Weights of a small transformer language model.
Size: MLP 1216 SwiGLU, vocabulary 3909, 53.8M parameters.
Architecture: no biases in attention or MLP, untied embeddings, normalized queries and keys.
Training: a variant of SOAP for these matrices, 758M tokens, 2891 steps.
Each number is 128 + 24 x the weight over the matrix's rms, rounded and kept within 0 to 255. Layers, rows and columns count from 0. Numbers have three digits each.

# layer 17 attention query, 448x448, rms 0.185, rows 0-410, columns 32-63
182125151124130139115164122141146159142097100139123080134133105140154106124127134150127077110117
107104130113167134167140137142120120120121122115114103129127114109136127144115123137140125149148
122137121113105127129158132122101097133104138123106125138148082124112160116108104131106131131130
115133103084126123147154123158138143145158171129127143107151122129146112121116107135146134135140
106155139143160120112124119140123101119106097109107112127086106116130125178106150149152115141133
164118154124102121162130103133087096139122137099133138095150130100113148154068133127155097135127
143124134100120137103155104132094157161176139120122154089174130124112126079088159117135116141159
143105143125134109144108150178150131111117110129139131117130129172138149114143140129104138095146
182149119174083160133111084114162102129133102147117107127111107108115099149155132107154137102147
138114129140142135104165174139142139135147125124141077109122144129144130107118133108101124141153
066143110119106107136138121129151138107129160127131119102128139146143105085129118133162149092158
144145152126155151137122124153085133110150110106133151147090107163119127102139148163147135137113
118090122117179160132160123152092121137166107113136159109132156140149167098097136151124125126092
159136087123140167126154132087124127120139158167101125140124114111150124139142107140154125095105
108144137147110101118109145115123144149128167115094125130100083144113145105187078082118102133100
103078122164159060086119140089172153123125125125153108087124130065130150123125098134119127150143
106103157151099119126133145113164134131138126126127133135098135124099147134109121158113127162116
138151117135139110110090112105152081127085112113125116084104119150154150104129076100163142108089
145104062115164130086112141086131149094146158168147150084143109086148154169110153115119116116108
122130158099130149123126152130106099176161118108104162140140120115139117100147091124106099114118
153132146120157140127083117127117080124111100093129098118108162142119117130130182151129116177122
169150142091160129125118129137157098153087116156104113115143152138201159144087199126146124131129
119123116139125115116102154106119112105145105177139116115132127131136134122164118120193146103109
140145127115134115153117113134157166123151109112159164140138120072109107157164118101126110103146
137149175139096104151136159126134115129153153164135129104180093139145135113171143130166146158166
142142148146153127138117094075146171121101098124165163153132125115141114124129132134138124120123
162106140149143123128123114158145109096127091141110147140105145099175118132100124149126114143137
124108157118103114098106164138141151121126152061128114107190110142110086102110105117138104165124
161115135109120159141098108129132094166144131118118156141090150134166132151114171118147131092134
165126207137172149106152138133133145134118111110169112149140112133106147098192131162094118082157
117164176151126143079141132145189077176122136115136180158122091104141161161105128128137099154085
168146107102151116162077148117119122151118155166074123128135114136123118178169066142135155106110
077147110127164145151156124127097105122140132173091136129135125129126097141130123184128126164144
132062129077127132116121085125102169148152131118125100085085131151110136116092157116133127112137
125123139130133172125120102132103166134104124136128126130124134103135136156147141093113129134132
158092152117162107179138146159128134106100137117115098119128141181133121118134131157132161109150
115106133106109123210145106104151112134104121170130100088161125090116073139152118088099124172181
154107155154123113116124087144140154146150143146137139114145137111133114164100140132104120156180
172118116138113117113151161142119098134139168051132098109094108154130147140109108135134094126095
123128155142125101165133119126151125160142161121087111130149118115138102142111119128089092117123
105146162136077108116159131145159155172156145113129112124129108098116112081149113119134115097137
148147128144125119094109157112109124146150197153164078144130115146112131124153108148088103104091
095147122140146122126148146100103131132149115155127120137100116124147137155126135152109093135187
152127128160118135112154141129135097117129101123084117119070111120159139102127145160179112134151
126192122146095134109117138137162158123123118137155187147109142127109109129121131142117109088102
097101116124156124107142140149119139116110134131136114105106122129142174140101151138125152137131
114135149132130140084150121121130148130163152091121137165106086132100166103098070131125087163135
148144130157127105151103129149115114141134143198148105121115144143082073183150141104110111135148
136171140118135131110119127134122121111136150172126108103143126158127051163108115156115131113126
130115146128114122114148108137121140118105124123124124140153107118152103130127144105128128135095
146136103148136140115133151116096086121133079138118139116090150116128136146140129162119147208153
127137166150086083132170096149134153167115148109142156166096074131111099139148066109135079171100
086123079135134103126161095158135102177086177157142139133122116147117147137121118112120136172101
170159134114129149122106073137152112112103125146124145175156125151123104152123125113182152133131
147116192129142094155134126149135131159126116165107113082130134130116130166164124130107148078080
139126090154131140088136180129130091111142130130131102117170156125114150143135134146131142147162
110110155083165157151125137133145105144101159109160122119156133168162134130119123120089134146109
124098121095143163134106125135121129116159121134151151105138157121146158115130128143155116150120
133116130153135094173106164102125116138150141143159074132109155142125119108108180135144155140151
129133113100124115126122119131109114090121202146157144150144130106136127103117144167142101072145
135132127171135175137124145127134140129147161149126093134111123106181144159120186144135117112118
149154139084121152105114110150132128150116101130151126121117158167111080163126124121121159090113
160111121155150120156128126093091132119107146133150154114153175150066159108130150157110097118135
120104095121104152142160154114168150116088115108137106139161122133110123104128110131106133142095
123083096108147109138080133140136111084117187124115127122115128148124071085128073093108130142110
115116129121104143105124122109117135128167082083079138095100121133157133155138152130118135143098
134148086092126156111121149181050068102142129147134148136127050113117140134133109143102140124130
139131143114144148111096157122153126138105159126124160143139130109113137128166152163157137115127
121128096105129131183089130123146092135146143145087159120099125126139084125115136121081146091139
111093098157128160097152091153096087111098103144121126140126105072138088155129155140138123138098
112105129136114128110150145117109138134106122122109097139165166113111179148122127140092122144126
115095084115137134157114142114161131123135101078151162141135131125134130077159118099118130138123
154114136143137091108116132085103113142135109132083136111103122095134138164147132068148126118124
115106131099154122134105149083141109129107129158119133121152116123123113129133122149132137139096
155166126101103125117160102130176123178121112116165140117132142125130134146092096128165134139154
139133128123152128132133149144117120087184109107130144162144124095126116149152159113141131130102
143126085099116107131136129122137090138107131102133147139119095135109093116114154144136157120179
116140107118125139133126130099136118147124145127127116121112125110089124110134132159106148102125
142114163090104154118154114117140149168117118122119160115102111138155177161097153123117098155142
106113148116161077079134116091142124099148106101103112128147129179172123110094108125150139136149
116113113125098143123098109128148178112098152107144159129138162134169118132098140095127097109134
122145177109161101163124151128136109128118120133122121164117150088102126116170153147116140130105
149111102109144167083120155116134135138172115142144156137183130094153124151138171174118055079125
134182126142146114138089139177136136117130165154105130126155154138100084113126141141164155127182
126117138125123135106083093106133111170148099101129143131090121157098148122108111143144160122119
131147131071143107141101166098132134142110136079149082144112123164148116109124123163092147147116
146141135134123119127126155129106113134128103105098106128113125129119102077111139138136193109139
121100105120107140135147087092140132104147163129173160139148124066070133130112153150141066175145
118118144149139115151107128123163143164126107156111186115105108127148148105135139134127135095110
106090167103159113124164162116193139102131113120105137118145111114119144141106090119172143147117
099108071131135139140097128103115116111180123143130115117089173109125083155148134196161115145087
111129097110104122129102160108170132113102079118178140164176117129078116144155123122086091080141
146132133141136181153127148083154123129122120089120137095118124113137137149118123126135121135147
148147117142114140150131113139141115114151160121162136118088155105124121141113118139086118135151
098113148115131158125078075174155148163121162200130141112113111139134134102095118073088194128105
135151100100145154158144168131100094111147137117064081139157143100121143202093153131120174126141
147118061145132111142114155130157105130119119176100134105163112136072065161102179156111116132126
091094136136115130103121138100188124139200115116143112127084124148162186118117161162129141128116
072100139108117166105081146131124139149127140157123096128112147132190103150116145113127102118123
107116103137124119131108126129097166107174122112133093129137090138168152122153089155148118136102
134106143128138173116101122125126167142103121157124087115124133099117101133118114172119144144142
129080152126111132180119123147120136139139093132170146092128145095163148113123093105131125127123
121121117119118102109136117120119115108145126118123165104126098155125151163150137126097150102102
111117103122169118136126098169104144139144152127150120106092154123142118118172086125130114131158
095128166122104135157096151186167138133192122160071093147130166100132096144161152126115123120148
117135096112128125175106098187136175120124131171122130093067141172117133080125138133123130117125
167117127160188125167120143153116139149100111160103136142092160131154132122131128079111139096161
134160136138106150121137097143124108109107116143109136139121074118104099147119147145146119171153
159137117111082101140080117147115138116124151122165144106108098148083121105119150136132162117152
128102140110117137123095140143141155136121140151133164126134162109108150151132153135093150140119
116089178136148124128180116144127107116139116136121132093141133070126125149126151133203144131100
131130131128131109121134131063103138122127103133124159092093128108124120164122113171123129130155
090134152143119101143133118110080083098122150131149121112126131120110125134158111161135145130131
147114147123129148122155129145121118149100110132128113107142110133145126143109134120157187163102
113140131117133117091140145124103162106140124113130123080118075131097107152113131109139170117128
113134147133118126100133110100097146132098143144142117115160103140090131104110122141091119156120
085135069143144060137086142149103098127092150117131142100158116127135132087109076110134126124155
102151110088108106093108095119123116151075113093082129143165160153149124103151080122157138160120
085141114172133137132145163112097157177132118133131098123131158108135166152144144139144088141133
118122088160119097145109118115128093146146109135154117071113119134111148132106096119122140102118
134124119172124152154110108117119112156103141111147100098113134114207153113097129146156130064150
132099104146094113115134157109128094133138090122123153146124136115195169153158108124171135115151
148138107115132100104132125147141127088148118150101067107058110152153125121144121122090120128130
137167098163120131103134138099099157123103107077150134150143118120100147120122156157148084122101
124126096179120151149100133166127151118143148117150123148162130129199130117100151132131137125171
132137118147147202126103147100132097122083063110133087110119153130074131150130135124110172111164
150145117087114148107137145118103108126099160096127139162111151158103126128197129132172144119143
156095096129127129157163106149140163123133152083138148093142163123123155127094115115098131111161
124064176115119166147149140110134146175130115135106116110070131120107116173125147126151115099125
113130143101105114104125103136127116102160109119149110116135129118124127145167076152154127115075
108153146178143122108127114149128145143118124119121120137135144128106169114133123099127133098109
110090142083072152087126133155127128121168130109097119130118119169093093106127155139108127179142
122132088121140110173127112152098103116136116134134156111117133138139120140140122157101145106171
121121124148073193115174175149202137167112156118167128167074173087131162086123136178141117119119
114092139123139147138161124116124137141119123135137108133158144119123111154113117121130145144102
122109123123107132190095181121113096127145160131105166102103132157168134102116160185152091103152
162144167114152143129154146116143119094105132111102111146146138084124106144135117117130126140119
150138117105131129123109151108144105187101114083140121146145151133134138147104146158096130124099
088143149138088095157126156109149085154167099118145155088126139125110108085120101157118161131119
139121115139163112089133140128123147142139114119120142138105111146139102135120141130158190119104
140139122116135104118116169104160127121140135150148139087128147142127109117140101164159138114181
151141119081153123154132157125122100083143114148142149118138095147120086122122175155153135102112
155087107114112143089160114157131142089142111118187147043144106130101175134114131132117148089100
123112135126116150151126130144125140119148129126107126127101147104143164085143118148150124133105
125124147133158113108173178126131147143111121157125148128110152126172163073086172131134122138077
104135210148159123149170139127130133124088118098062125121077129148144172112082133114129136113127
122140136111124141166153173086154135129126086093078155155146119087125139172184124106166030097138
124133109092148134129139187137117150104136131066086155134121122068091127131175109147151166137122
161100115111120141102150119136113107148102142109120140146133146137145146124138140103139134178147
129122110125121151133150159132150121138125132128141147109119120124176115171172108137114096130181
113127147129123095144129155174109132133150102124129165143134137110082107166111138160151115074118
107172126111119129104121136116102147105110126104140163172175152128104113165151127131121131107132
140129152123165158112126167086112121081119150137116135129170115103161132119138170102154073127162
150120133166126187132073120106143116116114089117112077151097132089138140124139102117127126110143
145094119115141137097154108111159108131170139119128166129125140144160160152119123155096150112135
171095133128170149178089188122116162119094138139136140133143104092109127153156178100127113146123
132130157123132189148140129127118120132140148126172122110156187175145130114100118126140171106121
165131112143113129148104125162138146140109145144117157161125113148145121105179146188166107150116
138119148157099103118142147104135136106140113157156126131124142069134138125070159116104079160101
150148119151136147164132155137112078115143087108135091150115099130127135144148138113045111119099
146133125133147104112151164097132117095162130158103092151132133105109098097149119123080137160156
155136156120160131141124117131093144101089112141129131121111117120124094121118134163097153111163
120115117140122124132133119140118148133149140141136150115136128143113154133103118140145160145115
117140144151120123124109139166128117139118109141137127151109142148129124126131108089127127128122
118145098105081119109155123168126136083095162150138114144160106113093098150118136121133154163199
149118180118098118113092118139149111137095166082140142084167152130119132100127113160108101155112
165120128140104132145121164131141160128151093115108142142054129158105123078089122146134104121108
128124100164143122131100123111121146149113154169134130117140149145147148123145112105131120121136
130178120117112102109127118139104145130124145124077093163135129118060095104130096132108101110144
076177160122104120111124141098136115144148162111187098064098136136155164109105116145088155126143
165142143129136130127146175168102117078078103126076111174154124134167111160138107131169122160182
178155108125117134070097138114110070151133109126119114152099146156164095163097194138128163145201
157145131143101120078114088108118131136120081089088159172144115110140132107099168141084104159128
124103172103116125135141088132125119089073148108109116092134103110105126116114145111156164143113
142080141138107115116134111143182142182158139141138164126120129133128146101151185132118098131089
135196109154131159157131126060173125131139128111111127122125115159131141117163102103109116098111
124151136142187123111120156111128115122155126118117126112171164136146115146111111165132098123143
128129112127123138101119097136141135150117114125136144103159082130130134120125130117071146119111
168145126078149137156111123148132105141124122098150154075107126119191118160160170091060131148128
100143125098138153096141115111130124126125149145135116121101097127131168119183147086114087170111
118127108122144110133151133131129109148107143103160101152139164091130116163112123130083102127118
140149083111101090167118137122095155126121126145155166138111124136110124103150130104132123131117
113114132158114130137104163185091144112149130152113161107128135128096164114133131115118161091093
125192105131134160115116087126126144121121129158160130094131120174135110148088152071127128153125
157146122128104122161114147115154145127125121127131107093136145154160100103107105131144147142150
136167147138155137157140124138135124111099157126112124107134152132146130110127105114162119176130
129133114132135104125146133112124099125139128164133132153086132093083142164103152142092127139100
155096134154153120140109168130076099146173130134154129150115088168144132136131148140106136160117
104141154160106124098135102097162141093116147167106148131128107099193133112117155108111120102126
151129137045152116111145146138140120147176114154127150055137112136150118168111111159130158152096
054122119139108154161104131113153153112149097128168113187126111171087155104114162145126136083064
098052113121115132143113141121162153119125128120132119113139141169122108112127070130119123117105
213066184160107122122154169116137138106115137163157124140082109141194172116155159131122110122137
134159139145097099183192110141135135127135122143124113137149107148144124138111092124171128137133
132114062134133104147158118161113125147184115091175136140181151097167135126121147134130158124125
112124120141135139128106082114143150138124139142127073088131086127136133160127113143086106161142
114121124116120147169096128129123135135066160152130124114094129144129118143113131139107132127166
143095089152109134151138113079144128118119117155156103151130147129113104155107175133140149130125
161101115115119151083165160096100090153137112131147095120138105136072139138117122129137096141160
120107127112114104180133122127139176113148116109116119106070094113152136143116143158133147131104
095120129170136184106152138147132130169149131109158121131117122111104134169101134165140095142106
141154160131101092141127121136139133121102152104143142109148124123132126130116135128147134105094
115111116099158127121106126127136090134156119110137127127126138117127139095125122144108097116112
174108123149145166151116122136112120127100122171107134127142095123108150135133132098134116148116
114119141084108103110143137135119120152080127128102135099187139095132109132109162140141087160148
096168138126134117114126127174066131135143141143143111085131135146143133154118125127144131118121
138106094103119128092163102163134178160151123144139164103131127165100118130170155141094106106116
105113148118133146069161167119152126155116137123081097074149093082158088154080112120091126144105
156084137138164115107113148142147094113122131124079150082084156142131144124108125138138168121141
118125128138121173139161120121126141138117094090128117139150157101152127140120133127124100158154
144100135154103102178163103154116142105158128115129138142149136093154123132176114076125111120116
126135079078119138116088118114148138141134113096097139133136133107155102133110143117087146197145
126125107084134123129095120137155123142127146140107127116103147153086136148153107146144132156136
145140116099135097115099116152146117152124104160141173119133131121138112183164123136142102125108
124098119119126114138094142117114106132148092115118157108057110119106128141125116136128125102076
153135096094085108135143127160091137165153124098130116135129150095098140125153130090140120088109
091132171120121117128103097060136119115086095132098106111096106159135128115128104129161118117145
129116182138153133134121138165122106098103125123134095130099103138175148130118063078117140098133
154144112146119123113126105165102118131138154114122133164090104146149141109119137129128108117130
122096096101192155107136188066176127130163110132129108124074153147093101149102124125123095172116
116088114138142134098105170106153106121127082109154143114147110131122121125106116113144153139086
143135125092142121103126141123138169158141123087115180182160148102146129134140142137120148183095
118126121161091133129131107094144132143131125143126121148147141112109136123076137099130148137075
156156133169154164178093105110104115168126156120146177128139114139151099124142165178089120105107
127148141060160110127115128138119084164161129122118127126097143114089145126095103115087161104141
102117127112130121170113107156128051087117159105110113089094116142074090093099112155094149114161
098141120110117134134145116112137119138131141185132152097105140119146094135106110176129152154169
168115112162087132120145120134112146118181141131149166139081137123122151143113119130115131148093
108192104113089118135134106143089106117124088140066094114158106159085071132113134195124178130120
140064186141179170127119197142193147152121131100143148112142151075171126088114117086102121108123
189117115142120165141164145078129126127102166096137133142114139149136131126125100125123117105106
136120146118139076111128112158113089138163108091117149154117146151135119119125140133143116089158
141158164101107116134093077110175100121136120140162168112145092081137146086145091100134129108148
142144158121143074159133144129122100103138140086142164112119127144163138125169137144158109102150
137136141148103154132139092159159167120146134154099131157114120106121123137169112145134129112132
106164168145143171112122176129118130156131133148094108094120099180162082153119158157124179097122
148140147101144112118142122106129128122099137140113114115125126111118128116140110143121137118119
138112157103139142158149064143129155136106097122146135131091135108101135130120140093121094100132
150093112118162094125145167177115127110112095132116166166134116153148163085081161117104144083150
113109139141130129095146166142151125127111166121131110089136174147118123121134105145103163159108
155110122125158143118118104172102124172049107133153179108143114119133157133124122146128134152181
131076106132102150095134107112141147106107142127126138126161109123125139131107162120135138126119
109140097128119139143093072129142161162125154172140102083104136127096152134098077154085147101135
103144158145183131130086112101137108163115140172172128111139068116145076126138138162110164180122
147097109130150115126135098154119121130148115156141134134125161091111166152115097121133123161141
125112055133078114113109151144124122135128111158133142133101114144150156142160132140139180115153
148099116095108128124128116158120128159141093158116169105125151074133141121115153137126092101124
150141122140092102118165112117100092119152159134111178113165118140108146111049100135109142126094
111134151114127127112106110137132113139108100129125169149032134160134101130124149133155119120125
142116127140125178134142172150150146117136132106155123137102126062133134122124083099174119106119
126116098098136121131114148120088097158171131129112148121147125149096120147146113133118132090115
139130145123138132130140158136150124158111174139113135121087117159070076120123100120146143177156
134086159117114138118118167122111124103160103101123116126135104081158126102138145130164132143132
130115124096106134120126135150135146122136126163094181134133143120131107163110155203118126133152
169081114130130143116152134100143114114148109148131132086133110114101129113097134147105132115123
134149151116079130132107136140101172115119140147121147142129132111139095103151092109130139134116
099109118147116152095138157099155088134153146122116112134057100169135126154121089079119147143139
142158152089129158168161134146130135135117106119174128147130102084099143166109163111095156112115
138176143144122132130126108128085120170101129121095155091104080114098111171148139200160163150130
145156176144180120142149133084148125110155137120133184116120107104124151089162121115121128128085
152114134125140104114127143155131101112111079149081158140116113095152122109109138164140168168145
098106092153177147123089129126127120168166091129147124169163181092193128140093105198067147140118
123117160141097112112163127111116132170137116101125129158163123133148116153100149138109112135121
110114109148209100146081142152107118138110095121117166171144108140124126102098131070131116115184
136124117110106094139135132171143106155115133097159106106093083121102148151144143130090135135132
118122139116123119108146132084129116115122105115141123101150117107144135107130114161153113159116
146112150103098126112116117101180131118137129103127104128153119150123106137144120122146128107124
124140123123155136120109175125124114130158113134166143152112105125131148162114120143124120127090
108136165127118147106120128131126079149102130114096151145187160138096141107123160111155141120131
112123113135114117139114085124111104107131083138092098105138170114116110129109151120109141115117
117091130092125141126125163124175166136120139126165129101122103110147136144139168130143144131116
117085151139161116104132156162156131148167089154123089143095127135145125119112113072144144128113
099113131103133188124122163117116100125132136156101085129168107116158124132117131144142097120131
128165127131186117106100140168155103147175137109110136155113120135142143094110125143144140096158
169105108113152152103143161079137111122153135160111099148141096111109098098097167148120094119113
169126113136178142123157101108143154105119156124110149097106154062126107100112111138106166134187
095124143136128157113141136095142127142140135153172129151130152122105163101091137152094116139127
144136071100138138149099117142140189138121123137120085108155170115116148139145157146124121106148
156132126113125114101107133145112091111147163167103138081141127070120112130129132140156092135136
137114107117136152152136072098124106129145125124139141136135127145117137107149075086121127127141
122122098118151100120100130145131129110170122177132097123126101120158130106122125115150186133107
108106124148107105136145151120138109109134137089149133106116120089132114179148118147144115153132
124132128113139101111148126134146098140100118141141101110097124148123077170132153149154156164192
147100139116096168104098137150171118146126106134168140106116124121135150120096132156121138137149
188106113124097091105133151086123138155075129100130121157132144142122144147156151144058124136113
152110124152117150135120156122142139119111121142120129135167099119157105119097138141087109114096
157116112101088143120115155139138133112154154139071089138103103140132163142168098110152122119100
147161113075125076140129105140139140170136189129152149118152166118102109186146089117155141137167
126190109147114190134104113166109089132104110150131105133118128091072154174114099130122165132115
150123130166134142093156175098166145151102126094123138112122122128186142071153129128092108131124
105171051139121150113171164153121139133130136139145109130175148085126109158109169144090069124150
170147127155161170108119114123144136176127108092152123144114110145139114151169101113096087118111
141210139106144119116166117146109127146146134114175146160160138092097146158136156160123131171100
138124138119144128069097131142076131160132168161169115140101158141127114141120137109130115105169
141117170100081149117145117116130139147120165100098111113065142130144090121112146110114111111132
090106135160152105135087116155140163095135121141165118172154134170068095109156133150141111145166
123116118156133136149130149117095095093072161126137101146099127143112142126103127144064145139127
102142126144138117139110086120155152123129122168139153146116134158116118113156152138134104091140
132114131161149095132152143128131141136177127087128107118119118124134130131119125131115109154106
146109116172143155139125131103134082139115100120137121127093143089157154161125154139107140146090
134129138116106104129087141099166116137144134104159128115112123116112115131112138147129160116153
114107116147123131125114112145147132092144165128062119127145115117112151148128119134101127142134
088133134152109130069096118084135096107136129119151133113079123148107163122103140102097114132070
104106140163126183132138131131137111130148083157113142171111134133087143112132125114123131135126
122149125124114163128132128111139125128159140111149145115151139136120100149115100156122168130104
123093181107113136088140110136145125150087109107109137111133112135136114116145137135161116162095
113137123149089106111133107127130138138085107132138147103110141086130126137131100177142124134151
161126089096094136154113100152174156140101100110149141119114128107136115128096083171129135142132
148148139119133113135122152143115105119100133088143120142121143151168143083120110124163144142134
154112144139124137099122104112144129147091146124160141130143137163124131119135152120159121140110
142118091055126103155160113138115154116094139140147138086137116124141176172144156129099126083122
114137147125132124094105137150129145109121165135138100144139135135126125136100139164154136165088
119130149116134142131137100105135119132106135090140137091133114154143136123133146153122105171119
154094116165156153111134155133134156116111154164105146160118138117173147145100117107124124147099
139111145122111184155133123137124124114149114104192157084117151100133095158172128145118076149124
163110102119118069116095115124144137095089158113133123136185144107146121163087123161110113148154
136105166097118102131149136135105140119127108129110105111123150121151130106097150101140132133110
117158145097140112136126113152145153124099143134120082115081145149102099150140155126134130124123
143114154092153114156114102113138174143120151148141132130164131128146127167116092143112129121050
147103119113136117135153132144119124134130138135154111127153150109107145101149111133162111102127
182121132141105133105100194136181137090131163159170121147100157136115147084115144139146105080119
124137120058131109139159054139111103124150161088105145131169157109110098137144147141162133127153
106165146138139132098094118135149135148131118120131125154124137138099130090158137160116119126094
115133115134147109174148132136088135134150134137137117127147127151143137152119105148140122128138
117149099116128139092113127126114132144128114136109154136144125118136147141151147138141122132106
133128153139111166140139138112136142163096128135157122096135152115146125123112167116141156120142
131107132147144113140135143137131110111125122150129117117125129119125121116127117143131137136129
133099105147117141146143125122142142114157138107126113131120128152134113110137153115123100120146
167150172154154140127146119122124151125159133125129116165125141099154120155130115088111135112144
119097140143133148133187147138143112126129146108126123152112153136135135120114131144138139151123
164098141161127115170136152154142118099116141113158144124157109123132151097159101130130131147152
168168122106114137140086133122130151121152119142118111152120100139123124156133175134102120113137
130087117134131138133146173152120103112087112163124109109160147128102112133144100130123152137118
130129101107114159119140122121085134135118114105120107108109127151119127133156109119122126130116
105098121140155132119160140146145143077186112159135118104112113145142140133124111158124108136186
103145095119150122134094171075137128091117104131161124106120140125150103121148102155159134122114
117117156170100120110140140101141138171136101109093143134167134122160110129063146117110115129134
111177151132153106189136112088163124151094145115158138140104179136123187111127124140136093104070
136119158135101173136101152158142117126144134151141163121188110058172098162146139125117150141133
072090160106100110116132175159161141133118087095113168188143092098160145110134163076136139166114
080086154144155127156118082156073104129127118148094105068095119130086113150125129154096167159101
109150118117164146169119125117122109205080149137106077134144155118142127153182164143130122106118
111145106153138100070160149135104137110150121159110129115136117115120096128176121126184119090166
149151140153125116109113088160106146132139140127132160156127119089113132161176114137105111158156
134144192100112117101112127103123129103153123135161098108124119168117130131136107146126170136114
075150146103104080143107166125180143103098113122122131138111150114108143115095102136189121136107
141080191135136122122121143117139111140186141098170189127088118111138126175184171170168120125115
124137115157106155125128136040098134099086095084151100115121130135112090058099111130107108156118
111126136133152138149110103095136147137139108109092131186114143208137132153096140164137198124144
151119142087139132158126130132129143153130128131107090136096136094099095114151149167080170115157
075120137132121174130182143137138110160122137173146113125141109126144188120078127116086166138142
155121121148127135157106098089114174102137136114105169100165156101155117140133102087128118102077
075177121137117125065097102135100168171149183137097131111121104170087120129163148139112166154135
170125178129138152143161124143111107132114144132128131110117134141105068101127075105147151168178
092156122112145123108125125112130124158126107119112119099148120154135100144129121107116114156118
174091141144127112145152137161125114097125125152146129128101137134114123119111118128128117128150
092137100163156119143149124142119092116133119124137114111111148130150125173124138099133128130137
154116183171143123098147119095120154112159116117143145192095118141120142112111129120153129109129
201115147131143101147158139152150134109150168124124111136136114129085112104126145147136125148115
137127101158123143146121115133090123129106111105105126129147141096164140102112134126096126128119
109176149098146139157120101113117131177138126131123110101140121123087135116126106123147153092104
175126113163129117163117127132113147148157140102138096135142122138138119110158104093127099110101
139112145090125144100117132116109132147107131118109096121124117096139141141133132130110144104122
093141127115111106109112107140123132139127120124111141124092130125103153146136149162121106114132
153128092095119130134126113111143115103160164132131106155079173108090119101122142165135109096125
146078141111149148136190119126143164111111155105117138137139146092115127122121134125144103142107
117123129128122110113095104144163112181131144138115150136135146155104096143141106070152084148091
154151141097081134108122127056143133118131136110151147134138124103080128127127119184105153138139
143158147128163129123146149115119124147137132146155171121142137129122130164111095172133112126126
156096150094123132119109120141116118096110131169138144114127103143108128129113126161143145162099
095145113161113088160148122127130112143108152128127094080127109141143124097126123140139167142167
174155119142111100133152114178173086115100147128153156100123072179089127118140088122130134155113
115149118107131119129115109101101123144149136139122087131163095141119134164204090122149114173147
150185130128087161163118142122120113155117152147123121137171144163087077137144129074142153123114
139095138122136094159125116122076137132142143171120114092135102113105145120150098186190137152112
076115148147122140101100111115112147100182147101171103122126144112143127159104062146201143140138
152146167121150091117161097123146142161084169119117122106109141138121122096137103134146118106165
119128096092137142139127145116148159106154141112136134135098138113108139106162150079118173162161
121134124146111108154102137127153155111098093143170148122112124159107131130107124175143082148138
198169150114126093155133144085135150147098129132135133140159141132105140105124130166140064146110
162103120149143151091129145149144131127118189133118142112136129086182146116140176132150149098160
104132165113121124132147097086163137203137129069110125123070127151139127120123128149128122119103
106125117115154099173157144070069147093112125122120134170165132150128123113133147176157160112131
137099115035107132150149150124178095141065132128132156073135122124114091068113106115110154097134
146098172183114101073168161094116082063092147145117104145133086138154118115163107124151136089137
116146113132113154173132132097127150142125139118139149156123089108156115148119080108069162119180
129167129124142128098163147121070113145177132105102173146107143090140170168100116159104154120131
111114087107149089124087095096153179113113145100133138152111108169117092137136149151150156153106
117115098123161097140089144159116123125140148153151129121149132126126082132086110113190170154168
149105090128127149117156151120165190070096102096208117192113125115181168150156167104090112137072
087095120125093150143153129134138110146110106122176148161117105097139145159122179092120057126138
148096100119129090165125113122160099131136098121142124112131159136139150091147121118182103154116
131152134117117135095129069117156126098091129144107107116153118113134115126150127119073165081121
109100157121114110177120130067149110130115149139120122125155149143111141101109114116110156146107
111089104148138085126107145138144128175145143068142165101136120140113162151124132148112110097126
108139094116156098163087163131103132133158152127147099162133095150103125136157147137118137156111
139151108133100073106098114125128158121084136115130089104190130139178124110094072149150111153168
093134124158159102095123122140164127122157120127139120119115112119156079125135096125133139144168
100108153093151089165175148109116211156119108122105117132101133097159101144146114116090131130134
112094146132097133107101074121156153125108152160140140114086120141132155098100124128141083126104
148098152086092125139146121132131165088143125121127158118117159138168129144114115103151145095113
142097149178127108096163129135140149069093139142178135127160125117145138077120098144136115085129
137104118146125137091109121142155122130112117133122137132175086171141157122120158110070098118095
128131098138154134113143150114113135057123133090150130140074146127120155122110102153155112152111
102137126107105102151116102132089139131130116119103132119134130128095107145124107126133153165125
097140115146100145152117166103082134148159181141104144127120157140135147117108152157110133142144
117107115114097139119130105135137132146137132155175111112095160092119118142102145117125123153137
152133133149159136124119117121088110145091146130099082141099145150103121111165155093101145120182
134160121115129132117089128115147142136130130131154112145094107104162135137117122074114155113176
103137118151165112122139135114142160109118098125124148131148115093129115137092126093152135134119
168115165091136146174122153135091080121137132130138104110088133124098125143120140167108138101084